Part of a small language model's weights.
Size: width 160, 2 heads of 64 (1 for keys and values), MLP 512 SwiGLU, 5.39M parameters.
Architecture: rotary positions, untied embeddings, normalized queries and keys.
Training: a variant of Muon for these matrices, 133M tokens.
Each number is 128 + 24 x the weight over its row's rms, rounded and kept within 0 to 255. Layers, rows and columns count from 0. The size above them is the row's rms in percent of the matrix's.

# layer 6 MLP gate, 512x160, rms 0.306, rows 441-455, columns 0-159
size [ 96  93 100 104  93  96 100  97  95 108 101 103 102 100  89]
[[133 145 105 113 174 108 141 134  88 121 120 123 103  92 135 169 154 132 145  99 150 141 114 147 113 172 155 128 120 148 119  92 113 128  60  96 147 106 126 182 183 143 133 131 126 116 110 127 137 132 106 149 117  93 140 144 128 139 165 118 145 103 131 136 112 121 130 149 106 101 128 144 137 156 131 149  87 107 115 104 147 105 147 156  90 192 128 170 127 185 101 126 119 140 130 109  92 130 160 108  84 142 131 143 117 182 117 148 131 156 113 152 191 146 115 162 133 152 125 115  74 180  88  99  95 118 123 133 106 121 128 155 112 142 128 144 114 143 142 107 142 156 127 126 124 116 126 124 161 147 129 125  79 135 114 108  95 139 125 122]
 [131 115 131 108  97 135 150 148 106  95 143 122 171  95 152 137 118 123 139 126 122 179 131 151 103 157 127 144  87 142 155 117 106 185 109  97 107 148 142 133 173 122 137 129 124 112 110 139 157 123 108 123 132 132 143  65 146 154 102 136 118 122 134 135 148 154 114 156 136  88 137 185 153 133 108 113 118 184 135 156 116 104 152 152 130 164 119 156  80 151 146 134 132  98 151 116 142 132 140 111 123 155 125 114 147 108  94 125 106 103 120 132 109 105  91 112 150 105 125  58 138 123 168  98 136 121 157 111  96 158 151 150 100 158 117 142 144  94  76 141 155 113 127 175 110 136 131 102  89 120 136 143 128 109 106 109 106 130  62 112]
 [172 142  66 117  87 133 137 126 124 126 132 164 107  96 113 129 155 180  99 132 111 128 128 122 121  95 104 138 162 110 151 138 133 123 131 125 185 130 129 118 147 167 159 142 137 120 128 152 126  94 146 130  97 126 128 102 159  87 136 184 142 104  68 114 130 174 172 118 104 112 160 104 144 125 139 174 122 124 141 122 155 142 100 133 133  98  93 138 158 159 142 139 147 114 172 133 142  92 121 138 113 154 138 124 134 114  95 134 109 189  96 116 127 147 110  88 111 125 122 117 114 151 105 103  94 163 140 148 121 119 148  97 126 113 163 153 177 119 110 120  99 141  98 130 137 127  94  96 135 123  97  72 112 130 148 154 152 122 156 133]
 [134 101 103 114 145 136 134 127 157 141 155  97  85  84 110 130 123 173 136 133  87 131 134 147 121  85 123 115 126 141 125 161 104 137 109 101  97  93  96 145 122 154 123 117 150 107 110 148 117 119 116 149  87 159 116 138 142 134 129 100 159  97  93 111 149 138 128 144  97 152 170 178 131 129 109 122 115 122 163 162 129 144 128 121 113 127 110 134 133  89 170 111 139 151  98 125 118 109 150  97 152 132 147  83  93 119 122 129 162 124 195 128 176 154  95 105 166  95 125 102 116 140  77  86 115 126 125 137 148 132 106 147 122  80 121 144  66 143 120 105 140 159 154  83 148  99 143 128 135 125 128 141  99 164 141 168 102 142 148 136]
 [133 139 119 157 132 108 109 124 162 121 117 122 136 141  89 159 108 146 125 113 139  99 134 118 153 167 152 125 134 174 201 152 153 118  67 105 140  87  94 116 107 108 170 117 145 111 133 146 109 136 134 136 112 161 101  88 128 126 177 154 118 109  91  81 113  74 134  86 124 138 150  86  89 160 132  95  98 122 124 103 151 105 104 130 164 119 120 133 108 126 131 155 105 122 138 159 119 132 115 134 154 136 117 119  92  87 155 108 112 106 119 145 132 133 135 124 138  88 113 135 158 117 131 121 105 118  93 117 107 115 145 154 150 117  71 156  96 163 130 138 125 127 112  45 109 137 117  93 116 102  98 137 144 144 123 145 137 122 127 119]
 [139 123 143 134 116  90 124 131  96  92 148 120 131 153  95 124 141 109 141 127 116 160 161 119 138 179 153 100 136 122 122 149 164 123 144 109 109  90 113 160 162 145 132 117 105 156 111 119 138 156 117 109 137 129 117 119 105 120 166 136 134 147 153  84 120 115  80 128 129 133 176 124  86 129  86 108 108 150 114 127 132 147  93 139 137 116 117 152  91 153 155 155 162 114 135 147 149  71 143 137 160 124  85 139 127 111  78 162 121 147 157 119  76 156 100 106 142 152 135  99 169  95 133 134  83 111 132 145  58 156 135 125 121 140 173 159 109 110 149 109 109 133  82 141 124 150 120 136 137 135 121 108 141 113  65 137 106 136  90 105]
 [158 130 178  67 136 168 115 146  76 137 120 109 123  89 133 143 124 128 117 138 158 125 152 135 148 137 128 143 144 162 102 121 153 133 126 121 137 121 138 137  95  94 164 103 187 168 110 138 104 122 158 155 118 163 150 143 151 108 125 127 147 116 119 136 122 101 123 138 137 105  72 156 168 114 154 176 129 157 149 125 142 154 108 198  90 135 126 143 151 127 159  71  90  95 161 151 119 140 135 135 100 159 150 152 133 113 117 104 124  99 134  71 103 137 113  88 137 149 125 118  91 132 120 132 103 170 143 140 117 131 117 131 117 149 105 131 143 157 148 164 103 142 117 143 137 114 125 117 149 124  78 121 142 183 135 136 118 111 141 135]
 [ 95 114 108 138 142 118 103 114 183 123 102 108  96 183 187 114 151 157 119 132 103 124 140 129  83 134 152  97 196 117 142 101 101 127 126 161 149 111 135 154  97  95 135 128  97 162 106 127 110 132 158 107 114 158 167 154 139 137 185 127 141 169 135  93 155  98 115  83 128 107 129 105 135 136 110 156 158 140 110 160 128 131 127 110 128 152 138 154 119 120 109 129 136 114  96 151 185 141 103 121  95 155 130 113  92 143 121 104 106 112 137 134 125 106 139 140 123 146 125  88 169 157 121  89  80  92 109 135 125 111 125 106 140 135 151 122 149 147 101 114 125 116 117 115 148 140  94  97 134 162 126 165  87  91 162 118 135 128 104 140]
 [127 157 141  94 154 134 112 125 137 121 111 109 128 143 163 156 124 126 131 129  93 184 172 120 118 133 138 105 100 108 114 100 110 143 141 191  91 124  82 137 169 155 101 136 137 135 126  94 123  95 150  83 115  96 137 131 131 149  81 132 109 157 168 115 159 126 143 147  87 124 119 150 105 153 132 138  98 138 123 152 107  74 132 161 126 129 122 138  80 123 134 145  84 152 132 116 158 143 156 114 143 116 124 115 135 156  90 130 116 151 141 161  90 145 131 143 124 185 172  81 122 129 119 108 110 159 131 109  95 167 124  83 129 140 129 120 147 124 125 134 171 119  93 135 148 160 124 106 168 170 161 124 128 137 160 105 112 149 160 121]
 [ 98 137 149 135 138 144 109 117 118 126 163 144 173 109  67 125 136 118 112 142  69 104 151 151 112 116 138 108 146  93 131 178 153  96 148  96 146 102 149 144 113 126 115 114 102 125 111 132  71 128 160 104 113 109 140  95 110  93 155 120 144 114 157 181 156 129 134 138  93 185 122  75  88  98 161 104 102 132 129 172 176 158 154 122 137 160 142 108 124 143 105 163 117 153 145 129 109 114  98 157  92  92 144 100 154 126 125 146 114 133 120 131 154 148 123 106 134  94  99 125 118 136  93 143 125  91 130 148  79 109 126 100 143 106 103 125 153 132 130 124 126 109 103  97 131  99 112 103 149 112  91 153 112 121 132 126 116 149 151  99]
 [152 132 145  90 112 108 100 122  81 151 116 169 143 117 133 161 150 139 188 107 168 151  54 142  82 142 127 124 132 166 138 131 144 163 134 109 153 105 101 146 130 135 116 122 182 121 132 131  92 107 106 149 128  69 129 130 167 114 144 122 156 101 112 117 133 148 126 131 137 137 140 168 109 105  82  84 141 154 132 121 127 113  81 136 132 128 120 131 154 164 125 105 101 108 134 157 124 114 106 150 136 129 138  82  96 164 141 121  80 139 146  84 103 133 140 140 112 123 104 120 119  93 136  97 134 100 138 143 108  95 183  97  97 137 155 155 133  92 112  83 122 109 111 152 126 140 126  78 124 136 130 141 146 118 143 126 127 118 143 155]
 [104 127 120 149  99 128 148 152 160 104 136 100 136 125 137 173  88 153 173 112 105  85 135 115 119 153 157 144 145 104 128  83 137 110 117  94 101 135  99 106 137 135 155 180 153 181  80 138 116 108 142 107 126 152 125 113 146 108 158 106 159 150 166 126 150 117 113 129 122 107 125 116 143 142 142 103 126  89 109 150  92 161 124 214 144  97 110 117 144  71 119 129 113 113 110 135 180 103 119  72 134 104 130 142 122 150 121 153 135 172 145 126 155 117 164 129 163 121 127  71 144 124 122 136 126 122 143 109 118 167 134  99 149 119 151 120 103 148 148 107 109 113 116 110 143 120 120 161 137 163 134 113 119 146 106 109 164 121 154 119]
 [120 160 131 139 111 126  83  99 112 157 152 107  95 100 153 104 131 187 128 126 157  96 150  87  93 121  98 146 129  87 115 133 117 162 171 135 135  91 118  93 130 129 120 152 118 155 110 134 112 178 121  99 111  75 139 136 143 149 169 135 129 171 141 158 102 141  98 122 122 159 137  97 109 120 165 118 123 132 144 126 125 123 127 160 130 157 116  92 132 130 113 101 104 144 128 139 110 123 130 130 148 150 168 174  90 131 152 108 130 101 149  90 129 111 134  83  99 128  86 128 154  97 136 113  92 145  95 144 131 128  90 136  82 140 102 126 163 143 126 138 123 172 121 139 140 102 143 131 140 125 144 105 114 134 100 134  89  95  57  97]
 [121  88 129 119  99 157 142 141 114 108 132  91 142 147 131 117 165 137 168 141 111 105 142 137 158 155 142 114 149 153 153 153 150 105 132 164 150 137 159 143 116 100 131 146  62 111 120 107 125 113 118 130 140 112 127 107 109 123 133  86 181  92 153 115 107 146 125 146 137 109 134 152 130 131 148 136 101 189 172 111 149 170 137 190 107 141 192 120 125 163 129 176 111 145 157 123 137 108 142 126 115 116 134 157 179 103 114 138 116  96 136 138 106 150 178  64 104 150 125 150 133 101 140 108 103  98 130  89 104  98 132 123 139 123 109  88 141 144  95 121 144 110 106 104  85  92 131 113 114 102 140 131 133 146 135 133 149 156 133 146]
 [ 99 147 104 144 128  71 113  97 143  97 117 141  87 134  78 139 135 125 128  92 107 123 127 109 123 103 156 136  87 117 106 118 133 160 123 124 162 107 105 139 146 103  76 137 112 116  88  78  96 146 181 107 133  90 172 116 141 106 130 103 151 152 113 114 115 125  91 109 132 129 141 125 100 124 157 135 126 145 104 118 119 145  63 182 116 147 144 113 131 113 111 149 123  87 139 161 147 150 181 133 118  99 171 124 102 134 150 137 113 153  81 163 133  87 112 110 120  87 136 150 124 119 113 140 126 122 135 162 107 116 134  88  78 115 119 139 131 111 150 163 110 114  79 123 142 138 107 138 123 148  98 110 169 133 124 116 148 149 102 112]]
# layer 6 MLP up, 512x160, rms 0.323, rows 441-454, columns 0-159
size [ 99  90 104 108  98  89 106 101  94 112 107  96  99  90]
[[133 158 112 137 126 144 120 129 147 103 124 135 122 147 145 132 133  99 148 159 120 104 153 130 163 123 139 109 142 134 112 122 115 107 123 119 114 160 107 126 106 117 124 132 127  38 127  98 101 159 130 149 121 146 116 160 139 145 105 110 111 161  78 144 179 122 170 126 139 129  86 135 123 116 111  74  90 140 122 116 150 116 104 125 132 150 124 137 172 146 149 164  87 108 142 132 105 122 148 122 151 125 155 135 100 108 140  99 140 185 139  74 142 160 129 137 165 124 153 122  71 131 104 146 122 153 127 105 137 156 114 148 124 112 117 141 195 140 154 129 120  99 150 135 105 115 181 119  97 157  94 134 138 126 177 111 154 155 164  87]
 [ 75 156 137 110 122 145 137 139 141 148 122 170 144 110 168 159 136 109 118 127 134 130 119 139 168 108 149 135 132 117 146 156 131  79 122  80 143  81 132 137  72  64 131  84 138 110 109 148  97  87 123 162 158 146 115 145 138  92 132 150  91 115 148  70 132 134  87 138 136  97 153 110 136 144 146 130 132 123 103 150  96 116 119 187 108  98 108 108 157 142 134 134  84 113  97 166 123 105  97 148 123 120 133 150 145 122 115 151 140 154  96 149 147 125 107 147 131  85 102  98 148 137 123 149 107 136 118 150 140 110 128 109 156 108 113 131 101 155 114  94 139 129 103 163 139 123 110 131 161  84 102  74 160 141 122 116 134 128  94 134]
 [129 112 111 164 101 128 111 157 163 129 119 143 143 144 126 104 133 132 125 122 111 143 136 145 113 168 142 109 111 134 131 107  81 142 142 136 140 137  93 118 111 113  84 117 144  99 153 142 100 130 121 183 136 101 103 143 151 151  95  82 161 147 134 127 141  59  83 135 136 155 110 127  99 107  82 107 102 127 169 123  98 114 148 125 141 134 140 151 119 144 124 120 129 122  83 133 112 163 132 128 163 136 117 172 144 113 114 110 123 120 158 120 140  79 108 156 143 123 159 127 153  99 118 132 120 132 109  97 137 114 126 165 135 155  50 126 123 111 138 103 132 164 185 112 113 188 123 101 100 124 194 117 119 156 128 148 144 167 120 110]
 [141 116 155 105 131 158 104 104 145 106 145 145 121 198 132 113 127 101 137 118 140 153 197 116 125 127 155 115 118 132 108  81 119 133 134 137 104 117 133 148 172 118 135 111 111 113  94  72 126 141 132 110 107 167 162 107 109 107 144 107 128 106 169 131 117 171 103 131 132 116 157 141  97 112 108 169 108 118 152  89 134 140 120 120 128  90 172 123 127  95 114 133 119  93 122  81 122 142 137 114 136 178 114 109 159 118 128 153  81  90 140 149 121 114 103 144  99 140 119 161 110 113 142 110 160 128 159  91 115  76 137 143 141 153 103 158 132 131 120  74 159 114 134 168 116 132 129 113 137 172 123 101 142 109 118 150  79 126 166 149]
 [ 87 156  81 152 104 112 144 115 120 123 120 163 136 165 148  93  86 113 136  96 117 115 124 127 125 108 134 141 111  91 141 105 113 119 150 129 122 123 153 129  83 128 140 102 134 140  66 123 107 130 172 165 135 118 141 193 103 119 102 113 124 147 158 104 113 144 111 160  86 135 137 121 195 133 106 134 136 144 118 129 134 146  94 130 102 176 112 139 144 124  99 128 122 106 136 111  95 156 120 188 114 106 176 120  78  97 146 141 150 146 111 128 106 103 173 147 167 101 124 123 101 135 133 151 126 109 141 132  71 131 136 102 116 125 171 101 154 139 162 123 113 118 159 151 163  84 133 130 123 135 121 158 132 146 126 116 144 132 128 174]
 [101 163 149 118 160 176 139 141 136 139 109 118 143 145 161 105 104 124 108 116  83 122  84 134 101  89 139 143 109 146 145 104  96 159 156 121 104 156 127  72 108 139 157 128 137 115 149 129 135 141 132 122 111  99 113 113 143  94  77 103 130 108  99 135 110 128 143 114 117  82 129 104  98 119 169 144 121 103 134 138 130 113 162 157 118 117 127  96 134 129  81 150 123 108 125 113  76 187  83 111 140 104 192 136 116 129 174 126 130 121 123 128 155 128 141 119 122  88 125 142 136 149 137 143 146 159 125 109 165 144 112 129 116 120  98  88 200 110 104 117 153 105 140 167 133 145 123 109 102 149 176 162 112 127 173 140 131 125 147 124]
 [ 90 153 122 152 126 133 122 100  98 141 156 126 145 129  85 111 110 136 115 125 115 132 132 119 125 116 102 148 186 151  59 104 115 136 117 127 116 144 129 137 126  89 131 103 144 118 116 107  65 113 119 136 157  81 130 141 104 140  76  89 158  80 121 141 110  82  87 129  98  97 148 130 147 168 109 149 166  90 111 144 138 132 137 115 132 102 101 104 119 135 175 121 118 102 127 119 134 111 138 123  64 152 129 107 153 142  91  94 144 102 128 106 123 129 137 107 149 150 135 141 131 142  52 145 104 173 132 114 135 114 142 131 138 109 109 175 113 119 159 117 134 159 113 108 123 127 162  98 150 100 152 133 128 139 124  89  93 149 122 118]
 [171 170 140 101 108  93 130 120 134 134 136 113  86 142 140 162 127 149 146 141  99 102 136 126 146 100 121 108  92 105 180 177 177  68 174 138 135 120  94 183 122 123 124 126 133 103 127 108 172  99 134 124  91 135 129 136 111  93 157 130 113 175 110 172 135 158 159 139 141  90 167 107 113 128 106  96 110 161 138 116 128 130 107 127 119 126 120  91 112 123 109 128 112 123 116 125 145 126  83 100 129 146 146 111 167 132 155 134 177 112 133 125  95 101 140 154  79 178 133  94 119 192 127 121 124 113 131 170 136 122 104 130 144 121 140 112 135 105 125 125 161 101 111 133 101 112 149 105 102 141 108 105 150 114 105 112 145 109 107 117]
 [160 128 158 124 132 142 156 136 143 161  92 108 142 141 120 136 127 125 141 136 121 185 141 139 129 152 151 157 146 143  81 136 132 168 125 137 115 120 117  88 123 180 133 113 149 148 125  94 101 107 126  87 138 122 100 138 184 132  98 112 148 117 152 123 102 136 132 152 120 104 119 172  85 131 102 167 130 136 153 145 106 106  83 148 123 143 118  87 162 109 121 129 106 103 135 160 112 133  97  94  98 106  90  80 209 101 151 119 108 147 138 143 142 112 141 144 151 151 142  90 101 129 126 128 134 202 144 103 149 122 151 129 145 139 128 134 131 125 112 100 131 146  79 124 135 138 139 117 155 146 141 132 123 171 170 113 118 130 168  95]
 [150  94 131 135  99 146 115 111  92 149 131 152 122 107  83 142 100  85 133 122 115 125 131 112 118 106 146 133 152 135  88 175 171 111 155 112 125 159 168 144 115 142 115 111 135  93 105 112  87 139 151  94  93  93 119  96 130 146 151 104 109 122 175 150 158 132 142 130 137 128 161  71 110  93 114 112 104 143 128 158 123 181 111 173 110 185 124 146 151 139 169 143 114 152 156  98  89 103 110 118 116  88 143 159 152 131  96 147 101 139 124 129 133  87 101 121 130 114 119 132 122 120 133 136 114  98 112 130 111 134 128 115 169 124  87 115 146 136 145 102 110  83 118 110 135 107 131  93 144 113  93 180 117 161 125 121 125 170 156  99]
 [141 138 140 115  89 167 113 104 100 151 115 136 162 176 117 111 119 121  94 133 143  97  99 122  72 127 116 121 135 139 144 136 154 126 153 102 145 137 134 136 129  98 146 114 153 157  81 123 130 134 156 129  56 133 143 132 114 159 121 122 116 113  99 103 120 163 104 106 123 129  89 132 121 116 132  91 118 106 125 139 128 111 151 150  77 163 126 124 100 163 106  61 105  97 174 159 125  72 129 170 120 119 119 129 105 139 116 172 113 126 135 102 136  98 108 105 160 119 181  91 145 157 131 132 174 123 124 119 127 147 159 101 108 134 143 150 119  65  98 140 132 108 131 122 129 123 166 106  93 117  72 132 137 132 132 121 116 122 134 111]
 [101 125 117 154 157  92 118 134  96 129 162 127 123 149 159 128 119 104 165 143 141 105 167 120 123 145 128 128 114 149 125 112 131 145 161 135 147 139 165 132 155 111 136 134 122 132  84 139 138 120 124 136 129 105 173 151 149 107 102 102 100 134 107 153  75 132 115 135 115 147 131 126 131 178 157 101 130  89  99 152 120 180 122 200 124  99 121  82 171  85 151 112 115 108 138 165 189  79 132 100 165 121 110  99 108 143 124 119 170 105 144 105 107 133 143 127 139 152 156 118 173 110  90 155 153 125 184 132 116 101 124 111 129 138 117 141 145 123 135 137 139 135 141 119 106 180  91 107 130 119 174 129  94 149 133  96 123 149 116 135]
 [139 134 174 108  94 113 160 141 143 103 107 129 126 132 138 107  99 105 101 122 147 102 122 162 139  88 145 104  79  98 146 138 148 127 180 105 139 133 131 212 141 170 129 133 110 125 180 113 147 128 123 133 110 125 118 127 132 119 130 136 138 131 159 111 115 128 174  91 153 124 151 113 163 110 139 156  98 151 164 130 123 128 116 163 154 152 122 168 117 189 144 115 136 135 108 124 108 133 115 148 125 133 152  97 149 173 130 100  73 121 143 142 127 144 105 115 158  93 122 124 125 159 119 138 166 117 146 124 143 132 139 100 107 126 131 109 148 128 126  96 161 157 104 104 152 133 116  99  93 132 106  84 154  92  55 130 166 141 104 139]
 [ 84 160 132 130 152 132 139 118 102 138 158  71 149 125 130 115 125 155 150 132 124 132 141 159 120 164 121 124 137 143 117 149 124 128 171  78  84 138 153  97 124 103 127 166 170 116 102 163 138 152 118 170  87  82  92 115 128 168 137 101 127 138 124 146 145 131 123 160 101  98  98 118 104 163 168 115 112 114 124 122 109 145 140  93 127  82 163  95 116 108 115 142 156 106 106  76 124 124 139 116 135 118 150 132 121 105 122 147 181 127 178 127 160 137 142 129 137 156 123 137 137  90 122 149 143 100 110  91 119 114 118 132 151 133 119 107 111 133 109 187 135 101 155 143 132  95 113 109 123 161 102 174  77 123 133 148 109 161 160 163]]
# layer 6 MLP down (transposed), 512x160, rms 0.0953, rows 441-454, columns 0-159
size [ 96  96 104 104  94  87 104 100  97 108 100  95  98  97]
[[153 137 176 111 106 135  96 182  84 136 143 115 106 120 138 141 157 133 133 135 175 144 152 136 147 141 156 128 159 134  81 115 136 132 112 114 137 124 135 156  77 136  96 120 148 104  93 134 140  96  88 139 147 134 146 120 127 133 138 156  88 104 192 125 146 133  97 158 111 159 132 114 103 123 110 139  82  77 165 151 131 105 173 157 140 117 126 106 145 150 127 104 104  90 130 145 128 112 122 131 127 128  83 147 127 126 125 122 140  88 112 116 158 136 122 122 158 112 136 141 109 147 114 149 115  62 162 131 158 156 132  96 158 117 110  94 144  93 147 112 109  71 153 125 135 123  90 140 119  70 171 152 131 116  99 135 126 125 109 118]
 [152 109 114 115 113 101  92 125  95 126 154 132 135 159 161 107 113 170  93 158  55 145 102 110  85 131 144 119 146 111  99 130 114 113 124 119 157 116 115 107 112 125 100 120 123 102 117 122 122 150 122 173 123 123 125 133 147 172 165 144 147 104 118 152 112 134 115 129  78 134 116 130 132 134 166 164 116 138  97 158 180 169 147 146 118 157 112 161 107 160 136 131 134 183 195 119 101 141 138 130 137 153 108 106 140 151  84 146 124 126 137 113 101 162 121 129 154 131 161 111 118 161 154 149 146 155 149 112 104 146 130 159 131 146 115 140 133  64  76 111 140 129 131  87 130 120 118  92 124 151 128 112  93 125 138 150 132 175 160 143]
 [141 132 136 104 113 119 139 157 128 124  91  89 119 108 152 114 148 112 130 108 182  97 143 155 106 161 110 152 126 154 187 159 113  97 149 146 125 119 120 131 104 151  90 111 152 111 132 107 144 141 104 158 130 134 118 148 147 175 127  96 110 119 115 121 120 120 112 104 121 145 149 159 130 158 127 142 102  85 173 130 161 106 119 152 137 104 173 118 139 106 112 127 117 131  75 165 122 137 117  81 117 164 144 146 117  83 107  94 157 161 120 121 131 171 133 126  96 127  96 128 117 128 123 170 106 116 109 115 145 145 112  75 143 134 162 131 129 124 148 124  99 146 174 104  99 150 185 109 166  97 131  95 117 153  99 111 158 108  89 163]
 [146 138  96 147 136 179 146 116 129  81 132 132 134 132  75 120 136 118 160 141 107 146 184  95 109 114 177  94 151  87 124 105 159 120 163 151 114 110 129 133  90 121 131 125 131 124 122  96 109 109 125 127 119 111 161 116  68 104 110 109 173 101 163 160 102 158 112 155  95 131  98 140 135 119  85 134 140 108  91 108 189 115 114 140 113 114 140 110 132 138 126 128 179 132 168 117 149 160 125 137 118 129 102 148 112 103 108 123 111 167  94 180 128 155 130 142 105 124 119  90 140 125 164 132 121 183 132 142 129 143 162 148 149 165 133 107 146 141 145 100 120 155 121 154  95  93 127 104 125 126 110 149 147 151 165 130 116 142 146  98]
 [ 83 171 131 111 173  95 115 129 109  99 124 117 172 164 106 156 102 123 132 131 120 151 108 141 117 146 119 144 138  96 138 131 129 122 128 151 133  90 194 105 121 124 125 117 134 114  91 107 155  98 146  87 147 115 112 144  87 144 144 112 152 130 150 102 138 144 151 100 133 111 146 124 155  95 123 118 130 124  65 131 167 145 125 122 148 134 100 148  84 151 117 145 133 192 108 180  97 138 111 138 104 115  98 157 128 130 176 122  87 120 128  98 126 109 131 115 101 154 139  92 145 110 120 161 137 129 105 135 110  90  99 134 136  66 139 152 147  93 103 129 113 120  87 150 129 124 125  91 127 117 127 149 132 135 142  77 122 143 155  75]
 [141  77 103 152 144 153 105 173  67 147 121 160 122 129 108  93 103 112 117 113  95 113 177 124 125 108 108 149 139 131 120 111 119 139 142 129  93 139 124 131 113 156 162 146 128 116 127 139 132  96 113 138  97 132  93 109 124 116  85 129 154  80 115 124  89 145 102 123 145 122 111 157 113  95 135 165 139 126 114 124 140 146 165 146 162 111 152 102 118  48 125 163 102 136 132 126  80 128 140 115 138 170 105 100 119 108 127 131 111 124  90 147 136 137 121 130 123 133 100 124 116 107 115 139  79 100  98 134  99  71 103 131 163 114 117 153  96 112  99 141 106 115  92 103 132 136 124 151 115 122 120 124 163 107 154 126 102 205 150 151]
 [105 152 112  85 167 124 150 105 135 142  92 164 158 144 102 113  93 164 117 118  91 157 130 142  99 129 170 144 165  80 108 151 125 147 104 124 129 117 117 131 141  95 134 118 124 117 150  97 119 124 122  85 126 140 101 115 155 125 115  99 119 141 152 140 131 104 125  83 114 143 145 105  87 144 124 130 197 139 147 164 151 147 128 104 108 114 166 130 124 158 148 100 199 150 129  99  98 123 129 123 153 106 106 104  97 125  88 131 148 157 135 186 161 146 144  92 121 110 135 140 140 114 124 134  74  80 101 113 164 141 132 110 145 141 132 132  92 159 152 114 135 110 136 115 137 157 118  88 149 109 131 110 173  97 152 116 132 147 112 128]
 [152 121 131 108 134 156 148 139 142  97 109 140 131 110 126 108 108 111 158 148 146 114 104 155 124 136 168  87 105 161  93 168 134 120 117 108 134 101 116  86 129 138 172 169 131 105 150 106 140 107 131 140 125 145 112 124  57 161  96  95 122  96 113 132 168  93  80 133 120 160 116 129 152 153 160 115 118 101 112 124 104 142  58 174  93 109 100 117  97 137 108 117 148 101 154 125 152 143 159  83 136 113 136 153 136 112  93 130 152 130 116 131 128 114 153 135 128 115 175 171 119 123 114 143 130 155 146 102 127 134  86  85 128 132  87 117 147 128 142 106  92 129 135 106 108  93 155 147 131 140 145 123  83 183 158 128 112 150 119 127]
 [ 73 129 133 122 112 138 129 119 126 144 146 100 148 134 174  99 207  81 123 148  81 114 140 161  98 136 102 134 102 128 185  84 154 118 115 104 150 109  93 109 109 112 109 117 125  98 149 128 106 109 131 132  96 146 105 110 148  82 119 103  99 120 145 140 105 116 149 146 134  90 133 121 134 126  98 147 140 159 102 132 172 110 152 148 131  86 129  96 106 107 125 129 159 103 119 103 136 134 113 160 133 132 111 118 163 146 115 117  78  92 129 146 138 118 142 141  88 103 108  91 127 135  82 137 161 102 123 124  80  85 116 136 131 166 166 107 151 145 128 157  94 107 117 101 103 111 143 139 122 119 130 108 144  90 127 121  97 137 167 133]
 [130 138 104 182 112 134 146 135  97 125 149 137 134  95 126 142 119  85 160 103 148  67 110 109 151  86 144 101 113  92  85 141 118 126 149 168 135 144 119 147 113 125 167 131 135 111 127 143 150 108 107 144  79 116 106 128 133 111 117 110 165 128  76 127 158 141 151 148 161 171 133 167 149 125 119 124 169 100 125 149  76 133 111 104 138 134 128 107 124 147 154 133 108 139 124 106 107 151  96 143  64 133 134 142 119 142 140 123  76 138  94 141 155 163 147 129 129 144 128 127 120 122 146 148 113 144 108 153 137 114 143 128 146 106  97  83  98 156  96 159 152 134 115  72 120 128 102 171 175 115 104 135 116 124  85 110 153 124 122  79]
 [134 118 157 134  89 103 115 132 113 165 148 112 166 136 153 135  93 132 109 136 114 135 143 155 149 106 109 159 152 160 127 103 109  94 139 112 118  90  97 113 113 104 156 149 146 122 107 117 102 137 133 148 107 189 111 131 128  96 172 107 122 124 129 100 127 123 125  76 109 160 133 133 133  89 131  97 157 112 112 145 155 114 122 143  96 151 145 159 198 195 113 103 144 139 139 109 112 136 144 155 144 115  99 101 143 162 125  91 131 153 123 114  96 125 140 134 157 161 189 119 119 146 146 144 124 106 183 115  80 132 149  96 107 142 145 118 108 125 137  97  82 109 149 120 139 106 114 133 141  80 160 126 105  86 124 148 116 129 160 122]
 [126 141  81 138 127 123 150 112 105 122 137 135 137 140  57 149 108  83 123 142 183 130  98 175 127  78  82  96 142 136 109 102 186 158 106 152 122 163 111 156 150 108 115 148 123 119 130 117 122 167 115 162 127 139 140 135  92 158 103 101 123 120 143 135 119  94 127 123 100 150 101 129 141 131 120  98 113 142 123 129  87 143 116 128 164 150 152 104 111 117 101  86  95 101 117 147 138 111 140 157  93 166 102 177 146 116 147 110 158 128 134 138 122 111 156 153 127 117 100 169 105 138 141 123 166 136 127 175  88  99 120 126 105 136 119 116 105 126 106 119 113 118 124 115 151  86  98 145  86 140 176 130 145 144 151 104 101 112  84 124]
 [115 147  92  98 110 171 165 133 129 125 101 177 179 133 110 158 106 163 118 134 108 125 116 136 120 127 153 126 116 105  93 120 100  79 144 100 158 104 154 155 127 155 114 109  90 126 116 133 151 121 123 129  99  69 144 109  92 104 166 104 120 136 118  99 121  89 115 123 116 128 119  86 142 143 156 143 133 134 137 111 105 134 125 119 107 114 113 154 138 124 137 139 134 194 138 104  63 116  89 164 149 143  98 142 154 121 118 107  53 119  88 152 126 136 101  79 143 150  97 139  88 127 119  88 145 112 120 128 108 137 155  97 111 133 153 123 127 113 119 137 114  93 120 125 132 158 133 119 106 146 114 169 109  97 135 167 163 135 140 127]
 [131 165 145  85 115  94  99 100  93  76 135 101 135 115  85 101 120 143 138 168 158  90 129 148 123 107 135 103 122 150 122 120 164 167 147 136 101 127 166 104 125  94 126 146 105  83 137 122 146 152 141 146 117 118 122 135 174 155 164  76 135 111 137  90 141 129  95 163 120  96 144 164 130 148 175 106 115 147 159 144  85 108 158 116 114 102 102 119 124 126 151 183 130 140 118 127 128  84 120 159 129 123 135 118 156 101 150 156 153 127 113  84 142  84 123 123 125 135  84 132 123 127 142 119 149 100 133 136 174 101 121  96 111 152 125 109 164 106  66 125  85  86 136 121 118 106 107 119 115 108 115 128 104 139 125 135 153 136 144 126]]